Weights of a small GPT-style language model, trained from scratch on English Wikipedia.
Size: width 128, 4 heads of 32, MLP 768 squared ReLU, 5.98M parameters.
Architecture: rotary positions, biases on query, key and value, untied embeddings, normalized queries and keys, some layers without positions, shifted keys, normalized values.
Training: a variant of Adam for these matrices, 138M tokens, 5718 steps.
Each number is 500 + 40 x the weight over the matrix's rms, rounded and kept within 0 to 999. Layers, rows and columns count from 0. Numbers have three digits each.

# down: layer 14 MLP down (transposed), 768x128, rms 0.0717, rows 118-128, columns 0-127
# up: layer 14 MLP up, 768x128, rms 0.0745, rows 119-128, columns 0-127
down118:482487553399517498484529495577507476521473496536538490521445485527485504509586458538478535553525539486435545613475544507529532462490567461484552534438518581488470546528487481480518485524521461497488476449501509496487498525495500404449506475547539479568472495549519460510496471498511467505461478566502520517509453486436487453442559502492513501527554474625551526527526434508525469431468
up119:477523502476523535513511457467490486463482509531530413525457417585444507461515491495477478478428468539474444551517506483468545511516509478482510490469596526491525547473528547426488501490525494503467509463555481475538520522542519559504481576480465585549512516497465552528468549468559469542517503455511511490493464550408451434534496464468415505483450509451505508547480585454495488494522
down119:474494407483554555486513514515534546524511512466507539535481475541513606492514443432466498478539587438494526491448435462544469461504451562458486530532527491460561459496410528496492551530504427476500491499523534550584506527499518530508476472484456537543461521524475491517487436523432491521488494527483518447493536431439446530483467523462553475421529504547489569492519531488488460507456
up120:515454450441539532488538498471424504505453474462535512534513380481485542458490497429532544532466490537501491446483505521507483492519532456473493455552513461544454669509493489440441501595530509519480528487509487555571495508550461421514477455499503547490597503468523482560536531495509592483493502497517486395518490526508558437524555515506497499439510553412583584561476507477496447452490
down120:560486555541474450495501431403571509538507483535440490511460626513464372504516560491500535536513504602527552507555464548425530544495526485535408510496503545463508496566516424506521423524421617511485487527487538492510449447520490485484476522532540446589465541439533443527582523544485539457501541514558479492512500521480516539531452445539486503480466474462525476489439447518485535538474
up121:444432494528545574462446525595449587500451466452492504491468504501439522514489485508515616533469501503578503499517514418479527568391505469566460495515496452471488537556482453571511559483605469508541475494491501568503501515466386479521491487454469516480444488479537551451514481538461512501480495494493396471511466488511514522490573505551489534552502548485517508448433544471474533489479
down121:489475572536535523504429501475528507463473380569482443548485523443520463545541479499530536502452484540514546549485412477545538474513475500565498497464512547497488491515527528528467518527436468490434493525519467553519571512425528540543538517469542464502481510419512509454517457511466519493550514476523527472501489489539531483508515453536472465520550490482530471482482518515475524565482
up122:459488425474520476472523536548403535516423502503583489482481421454454524539466543518497475517434475528533565440473523473493525544461591535479521528550524565470521481485563540431502470540457430468515593407579565419482489557511529475535434469541510523533438518556513581508464486461522505508552513479550486440577482580435557474600515450484516437453490605423443536418425515490528544458487
down122:548524479466502459572469524428541486492522451517484462598513442552507476450465423445445495419538555455403537545453579480518391471479508507452453437565510578517522466492546553457535513454544477474468518528530545497444562540422480398503503473412503501530509565448511456505545493509549527408487525510452534545499497515457536517473470488494449493490481591512425422466490545545501521522497
up123:459489493488486530498526443605485463518491480536551519448508500565511499488438499541546536482480527535477513427468441508418499517493538470433449439486431487503453476550581505508493534479464463485531478467527480501469516557463465493445456463534536504514494529501490488474517491505425529463527489529578470560468472535464443481555610485477447515553499495477459465457431523482608569502533
down123:573524462474522601473469543523479515553493516499489437492421464466510511496518446502477575521551629496510436533511513505492431505547519456447435496482529489590557463501587497467492526488531529520529461539529433510453490510468416437509505452504516480520493523470448492502523533468484498481541469517471581526464475526464478476501561582493531528461514540571471459482469499526525512470501
up124:447447513496517505524490456474423476501447452480498380451530507540520513489512524541452506574424479499563437505529544509474504493456571432515407545468436513473466504492581509519496550553514485464573497456546487519499566516511438498497505446482448503518469582507471512518473470463407563460481506551587429492501468542399468501491584524532457559515489518455503477555504464491521521475571
down124:511534518520462443428503526420475516559518498485447462571517526457539464523567522548486470521459489433527418505559434483548501426444531466540462462481551474520379467488454468538547531587513539474543450458480464559534516517523460456528567489521466543489431518538510506528496515485493504558487572510538463579539496509525531504472538508481473502411481473496450515507482529542493470581467
up125:504560448489487527548529449526496509507505493547491448491528501522427474547483527472501495488485453465462467494495452478456526490496644522489430416500484551519517537483500586426479481514449465480381482510520484537532485513547533455542556450492494458530545577544567516505477468492416579503475539486511528438536495518471529473591478503528495494501445519481544434512427534460468446440551
down125:478548501525517517506521532498440512439567496482515535493535487520502547526502456486523502517471510539529525543509471511467467483505433418550547525369498514509495533505466551550459447398551541523539591503535429517420478529501513499523543511549549467577496494482528499558462485546583534591495522412578517479508478508451524502566533425476473501461544493523467512509456480521498556507462
up126:451540529416498505573474400483491490518418478550525471515490439494433509512519552581569503488524483498501513458448527528510477508544518433515522536474564467504490492574487492519453476521543473483508544501458541481518551550548524542481398503461493423492495517438537451493514471506451511556462481462462486465529481520480490506516589559536464453450487522489445504504466477445540444462522
down126:546467454478520555503497504492496510480470537528503482485489461507462510525501416539500552550449507449477525493484550563555452475507446550499582510436556492526457475502559491500496497472457489501476485503512443539472535452486542519487461452528469402458498547522528454491505487476423527512468428444496510546492479516558488562472499536529435566494555524472488456469505455506503551487393
up127:441555500497463484472500517494521508493498499506562478474488524487529505505409490466526491476451488548493488515494501493475511510503546514482468490498485540538481484505427468516434472536553538510475469482460446519482501584521530500476488508495498492478518521480456518502415517497475457496471543421551506492528517484517489533512434520539519469494402447486482478497496448533536549507484
down127:555510505420437550530447515541559487488478520480550478515471533494512488515476498516514525539529545530498488504539502520480500508413521513551558498452504552517494501500508466494550532513519499465493441494559462499497522523456470462559502446487516535477481502454499498470483509546504423536479462508494440557428553503541492479513504484463513448496516547491508466540474411537489509497465
up128:528596537467506494477430491531465540492404496518472522454481515537459524503504570545534585474512512537547514476504500453548516492481527517442489497572463527448452571460483488578486557500528531485480505473455483499512539477471444607531511452478521491488484459479499478395567498428451552526496547442471551509530446544518587471534478469538541509489434507483477528551539485530490473448558
down128:553486559430468536514509485470502478471518465478522503462492425583528483501511477462448570439522543480505493492437523500582401399468520515458444495434552420470524523502532554482413463485526521479479481558478511485480475502490453479401535475400523442463529495500541461557502564515463469543531512519474535485437496501511483547472437482540519438478446552576536508463451450457509493455530